From a checkpoint of a small transformer trained on Wikipedia: no biases in attention or MLP, tied embeddings.
Each number is 128 + 24 x the weight over its row's rms, rounded and kept within 0 to 255. Layers, rows and columns count from 0. Numbers have three digits each. The size before them is the row's rms in percent of the matrix's.

# o: layer 7 attention output (transposed), 512x512, rms 0.044, rows 3-27, columns 0-127
# v: layer 7 attention value, 512x512, rms 0.0276, rows 4-27, columns 0-127
o3 097:132113124136124136135161137118102107092147147080088123116132153114108141129149150143141150140143115119136117161129123196132080138136119137147130116120110177114138112152140105130121137055127118137083124121110104150142074136126141055104142132129126153122145101127145113079114138115130117103110135092167097184156087136109113152156131123138098123133106160115132109146121097146125158179126
v4 098:127126138164128159100111161100173134098133118137138127082143098149111145157131109140112120123168119123140127122080127178123159061113146154140100118106120128126115095123155122119159148148126163129100150109103182112151157128176130146106160086111153119127089152089174124127131118081106148155113100156110113110168104168101142121149142128152122127120168159117158177150119160121124132111102
o4 100:137101127153135146143142123053172176091177117126089125115170127089126147157115102124101099128080125144139134124132129139127144088102151162115092133117114104128126114115127118117154122124098161135093119126090145137127118157133106150108127107143141072117065149076172169145118126105087137152105091077160106105105128127122144130094148128156097160135149129150128145136140149093102130089112
v5 097:137157156132115126137103149123138105110113061134117137150129126131118087145134138114073160122165128133146166110105124135119132136136133119081028116109150096138124152176125104104160092127161112103156146150103099106136141132151110099123163136110139085143109141119125157122130151160104147136113149138115082146098111109122132106132199137151133147164154112140109150137126135116168083129125
o5 099:136125149151133112159159176080132110135111125179170162143126149121103128133097147077105138118128172150133139120130119133150129122086126126102078130098144112139141089117139125106144098114096126139116127132109120116153160060098097146161153152160143107125157119120137161130129112198097116120150124116119127122144113133125124147122173123182135170152143136124124130132144085103166044098147
v6 101:117112123103137120126157105106084116136157135164111105098101078117110120101111162135096156129092143149095108130103138102146151130124139140112144122107140123135091119103137131117111188145185138126138155152146128112140130132130170174107124142110116162128143129135169139120108131140108174153118137101132177147144106121129164128137161094062118135153129124127095148176099155099103148086130
o6 100:134091108125135111077119154123082133149134098194115089136127117107173128102148171110140187121114161165129079122133141105111164167142080144105152125096154137113126096094135118078145132150157153107107131166139117112169103120138108136101140137114120126123143118138148143128104117118101158139090126123139183125161107105113134125125151163081130110121139126157112150144103140132123132109150
v7 100:136143143146157117136122109118105160123113163137147119071125136137138133144134105131174092169136120150091161146176151052128144150130107150127133129162160148068124176120147146120121147103112119132120085142121156173128156177129133126129093126152119114130143099123132114179115118100138113117110121151146142120092112143112106128104147153106126133151161144140122113132121125094127120130188
o7 098:140118153142156109120100130128114154127138143145126117112126118101120150107107135095143127151131028133082148124151124058112155136159098119130112131168122128108118198158119148150100163083092134159119121156143142092105103123136156114148116146127151115112112082113140107160093140124150081147145084140106151115104114111177135142126137183078122142106144136114135124128120140122108125149169
v8 098:146171166146153094112099132126103126084179182153102195139078125158120120107143089125163105130110085149128092137128155086128125127132134131137165113140111192106151133142142069144104158074169136099128162123108104120120129095131115129090149115118136140123146144148117122103083112120162099145171141097110178130083131111086142177195133168153112143134155134142142159161069109098128146184107
o8 098:159140134147176153126128123121116132170159171121099114148143162126159119099088076126156157111111103145093130164131130150144119124140123096154166130129117128104174130129154094170105148106115138146090140158150124107115115111109140112120137118111147135106133072133129122129160138110126126102112107128145153156143132091097109191147149121172134142145119118163121169187119129113084088178089
v9 100:114112128144114090149152144093132111099155123108088128155137150116141164130121125115115161147119153134149136146151172155097153132180128127128133127118118130105084137154149122119114164150155116105158099135119082177127131123135142151162157106135137061140155138129119092114136128137159101127158195161159172148136074099148138128093110105134141144162209133135114142118128138169132121090128
o9 101:091133096126116116158134109101156137122143145123122121159149126134121195169145138126111140097130119154173135127136182185111144118146159140139127120093110125109101150189156092099147134152164104106156109114070074160117090123158159113155157097109144066118128138130113098113129124123144082134128153129115119146130050116179146158117136164144177150144179153122117152090090140164136135113116
v10 101:133131118140123137140100177142135123138130139125133089107121132137161115078120146111095108113146127141103118162108146122091165144089125095142162137115101107081156156105097133099146102165134128114149140133145091120158134098110095119143141138129102125130142133121120134136113125137105116110137122128140121162123083117162125139138156137166119130106180130126162127150148148109151165172125
o10 100:129121085166161169133109171115099097139186141139119120151139117101173173101130153153103094120107117122131120178120118163135130124140113085149159131135133161049212129104126137130119148178150103132149138143115117164137094103107165110127166153139125112101140128141136120174136161135168100106129140124097160158069072127122146134121100122210101146127161105107131148122133107094127109180083
v11 104:110129160088123136141145116128132151116186127189105058158145084120123146174161113112120130111123139111106109127128054079115118092114115158118090138133140128141095109144176113154196167175108142116107112125128130157112126134133152118181143098123096087134132144095113126101112162148109121147122121133127129127117101090128118125095133117112104122124114126094129126152135151150130127093111
o11 103:107132163142092113131105088127133159129167135159138097108206067148133135124129124140134098114153147095112113130111078122151148085105176112131076157140149121146108111158174097113199133190112137146136102095140140159120138156127128105141132103146118069125095189058116111114170133159100145101114112143127123123104129103126165129082123130076109152158156141131134139151148150101137127136135
v12 095:133098135089114112096138117152131119167113138092119131113148126138139123135092096103157173121116108121107156110149105144140159146098100119108169147141153160118164122116115135151119122136139103148148119160122134101182126201184104150106113148121125112143146129116120152178139115111109120145075100106127113127113122089132148120150107096116107131112120135113143159136154087142116099106140
o12 097:130130148095110162140131119175160123101094138155146116153108119150167171110156128133105151119100074171095134124165087141088126134139076168133167105142178166126145140186134118124122119140136107123128094121116102124171130138176129143105134108137134102126123137129138154150141139101174119122118115111085100168104116129124168081139127138109158135113098161122143132139134078107116130118101
v13 100:106128086124139137112112140182136119166158107135128111095128108126125097133128142107077076141125154119117140090110126112126127158162117136115115151132144144088178098144111129130097103135141135103102099100080156159127125096137156133133173138127104108121158086092130135101152134099131139091127151115101154134113149157133086144116127118160134128142150111148107108126134100137102110122136
o13 100:144106122107128070104093114152105124128134117113101122129108133170144119164124161085105102102107153090111120099139138127088093114125109117095128101100100124104178130103130135124109117152170125109129172139112117133128141127131101116147143137171095108144140121125088132162131145105157138131162169147159118117121165131146090162105162100150150186107166114115202118123123091154150120130138
v14 102:154102120153109128097149124137061122130107125136170122135098090117128127093121141126146136120141132129109138123123127133157116173104115097161170133136159164075161157137082138104110132152121089113142146120118120096115126162152110100104101161163132145147131101139115173156105147119120134097117127113106162116152120114117151104133156131083122133156105131124105153133107085143140117096135
o14 105:149135132136109136086133120135098137153089117178123131156100119141132124091152121065129146135152140090118124123097146117118124171116052128144157089100208157112125119105133179125103138119111131102122126107139136109178145120173125118130139106158123154139130102181101160165134125097107129135148143099099154143136110166127174066127137116101155075114114145124100139129127095145145109114144
v15 097:128163141130085110114142137076106109147121125116147142157108136107147108127119129154154136080154109122126105138138144121123164108124100128141119126112106090128117137124155120128121120140141087141133161143092122100131138122144113093143136103131128111159117113128112136134154112146103180119107148138143144121076151176122132116130129130174131139137107109127137109143137139122161138120141
o15 099:139134143129104165136127115117123097152105109136147085148122159128118146079145103129130178105140123130112122093112153176102187153125106148127123139097153104112100109126109148115118142135077050110138144105118138122116148095094150117142133157142120144156159122147108116118156075143077141126106131116135128147157143141098121109162133137182149120145129111080115122114150138146121115105138
v16 109:120141115130143146144102115166076097121130186155143100124132134122137120098127118164143170109113144134147107128129131138116102127128118101123154169138075129094174175087134144164089142157116114125152141111123111131095102138123131123113157138127148064123160118112140089149175103134130120149124073160097140137093095130167109162155126112085112144095174109155116119137085120126121108180124
o16 106:122143096112133124133131120158058143138152174119107102112150138126200126102142099183176149119091109098081102162149130180104098112121141091142162108143089118098163188073105146094107124135181149146080147113151114119119128140107119149144111156156144091120129139136153066144151160109099145121095097165122116096102131120151115173138147085117111135110152155176159107124127114186120126181099
v17 102:096099116086130122144102156130127106089153170176172150115118109101137154123134111140108152121117116111107050166116078130172113139136114143093174158123123139136141104130139125146132148105127143122114148094164138158137132146097079078118179102119162120098111176102130118142120139129148114137080142128098135139125146139108115126106150118161117147148131101132149135128112175123140169128125
o17 102:111111127147134164114136138146112162126172141122159131118165133125167124094125123156121120123148128108110117149120092199122084112122135154117153139139156158086159109158119107127144139171151120115153124112157122138132112136127108098125140131141136120104149165131114115152128108126097124146108133117132127122109155112119116119110147117118108145186139098156183119108138145117103113190086
v18 100:136073098150113157095140109131098091110104102144143104107135129174131120157097155119123104111074133134148137094131149147082144145143133121156160133121150098108134097138112118099131101152132112150130161137159107084153130141118128095121120110138170118156145118102146129128160166129095131123124116077112133113123140150107155133126127116147088153133103166116090140082110086128091143107112
o18 101:120073090102105137164119111135119108120048084152094112100124153147178125134136140155109118121098137120172182111134126114107139129115119113130143127139127092136080119120094115108126097149078113118089132127129110112152140144133106103145065136121119110146119112124123140094149157103123161094111145104144164136097136167087129082135100126141109134142108132096096158082113125129113147121117
v19 100:092154121115142119111086125111144108095125134139122176160091134136117108146175108116162124161159204131130122109131150157099108091107118112155104136085146159125146115152130126068110120138097124139128030153134124115104150130147126080147118164134104131114143118139124158107137149105115143132153097122119104110162038134139093117096138111142127176106165136130068111141149205134123143101102
o19 100:134149118151113084095094101106113074090123117115075161181091106121095117158130110121177099147121141101120137126130141102113132135128140125097117130121114148143148085119142150100151105105143089136123089153139135097112156135130153097134118126133129140111105089141127115148103128143130102102140085136153114092094080133146067131109121103129139140091161114116101116133126105132150129094140
v20 098:137117118144136126130156168143148110163118113119116169101128209118107093077119139154111096124158125107135127127106135156097121145123121126161139173122124130098119098163113148159125101139141133136178134103091169133129144154119139147124109121118166125107111132104114113097051158093201122130152121132132124151115130152141118102144083136133158153139124177152143137115130169171115082129097
o20 099:142074121129148110138138102112163131119117093131103111129100162175112107121130142126139124116148122164102164096098121131108134109114068140145129146120081091116166114141177127156125143153154110080126128079129126149117127174130133099124111129134127099140114152116127133125115177106192135094152144085149103140146144157132134089122087148132171168134143118083174087126111149128126107086107
v21 103:119133111121084122119128129119175168113160180129120131129160079143138114153119106106179093114159079148117141091107166106139139137113106147129135132110151142122118132117106124103097121126143131124096129143119140148108152142176169113129146100104164168151121161153137152168178121128176103099134157115128128135102120120137111158107125154113139107123143120140078082131158109072115166138135
o21 099:095161146116101131118145132101122196082126132156124128124163094112096150122122157086144085085124104161147111132126164111151125133133131144102129168133106136138108124152117124148127115166125127152135132181145123167127182151110142104101164095138112134146075146122141172206125117154186119095130120136109155125105123110141125159091131177087146149114134122112114129115151094049147153133112
v22 096:124140159153107143106117143112143085124118105161133193170114103129122107110162163154185115107152087181110101075117155130137125147123149120096132115160150131155097165114131147121139144125111124172095132133126128098114120118119147128117085106183121107129134129148122102108164107116137162114195133138095140130084121081121175131133109143116132108125136120151067117138159128129116130110105
o22 099:119140152112120130110145135126153137160148092149166136180169099152136085097130149141155124110148144188109170082120142162103098129139161110088150126163092131141095132111128133148163129089103099133119103111141149091127110124088172160080108111117137126156146103145132161103159082133137131089097103156128110128131124115089147149153080125075170141115148135116106175125176157100129110122109
v23 108:100142136107103109120073111129120115084106117130143069121150117117128185104130110124112110113163152111120179166117138123115177123132138135125149131095111135116150132115154120098142185132121096146139168123106110162177123096105145071118170149106119076159137133105124136120083145117126092133141108105122192087124123145167131112096177106208081136109125131147155169131139135141120130141128
o23 109:096131084139113109171094097114110142103093136120134108116140126134135189134129111112115118116112108070119152170080112155111106099115136129137108134113114113094142122153137104087162141127123123128112163129113112154169098077153137086177143134126128076139118126122103125155116165131119131132115105113130155138139102169150080130147114087185070140099170160140166159148134100141106114141119
v24 095:088131140090140133173147127110107084130121103096154118112113132127144109113118118113120123114161131125149135130134143111174108106061123117133156170127114093096090128105159119131141095165084149148166144106144127121119146119119127158134125160150166132135181146149183141205097148137130112174128153162118113156108143124140140158113117097107126123147139109151119101110119159126134156189140
o24 095:086124116117128129124161135146061109143145137128092141127147116139145113102114120146104144104117081146172143159088145117127112132081135140142167127129146131121148100163097109111102122175108128153158125105133135140130125118134199146126166138119152150147141153114128167174107159165148104125081155145043158111122120142147136127147110131083102130116128107156126094110131164144107173107101
v25 100:131120108137151106124086106100149112157107165127146162105128141146123124140119112124094138128099154133102089165095166152108168125158113138132127105166142153084168048137144141103104150130172127111147138080158140155141100108132149122120139102116152103128160135153127094127123123080154137139134105148112143137157123116174117133151116133153119127127146174145184143138142123076125139132096
o25 099:122146158141147150129098114127149141147138140126166124127106138123095169142122081120091119043102134160100126140173151126079148134162115138120151116138144119105167095134143153119129127126193137127137080139108132163138121188125112086075111133122128091142135123117145144148126139099144143135087067132127136141127147108160131141080127128135143122134151148169144153119119128083145121120124
v26 094:131118156113168144154125123140101137110143168159106158166126153126132090144128170169118111139106125130119172096133143134126141124148115164133077131151138129160090139144167127110132132131102157168115146138128104117133129120151110096125093121144138142141091106153128161083133096130095104095156137125179158127107085105118112108142084126106148116104122165106064132193125112113117190147158
o26 092:142117159126140106160132120124096099108159120088121110141193099130150091159152164140145149155111164162188151110130122085165149173126117115142120128113112153123115109115132144113125131153151136134062146137119112102106139137124086127103141121088132123147100138136145119096154096137091136069144133125145134112148091109093137114106132133125107113148116171113086132169133150167125134098125
v27 109:084146141125152186111134143152153140146119139146126115147148100135133107111138159125145091116146119109103134087117139144131121128114113133135107136146125145092138109119142185147168119123122140142093130133106179116170119117125130157149067151129125119114130150077115123132089120117114107115120130100155124127139157148120132119117148138151149129129152097131116116135133100100139159106121
o27 110:082140131141121138100139134107167134119167148130140122136172100148154103126134181107135098142156111105105131089133089154129116135100108134107087142169081162106170075109144164133168125134134148157106108131119164137165127143137110193141131149114125124139108157076128163136110144152139134135120134131158107096113178152111144116133108136189111158115141159094124123159112130115122133109114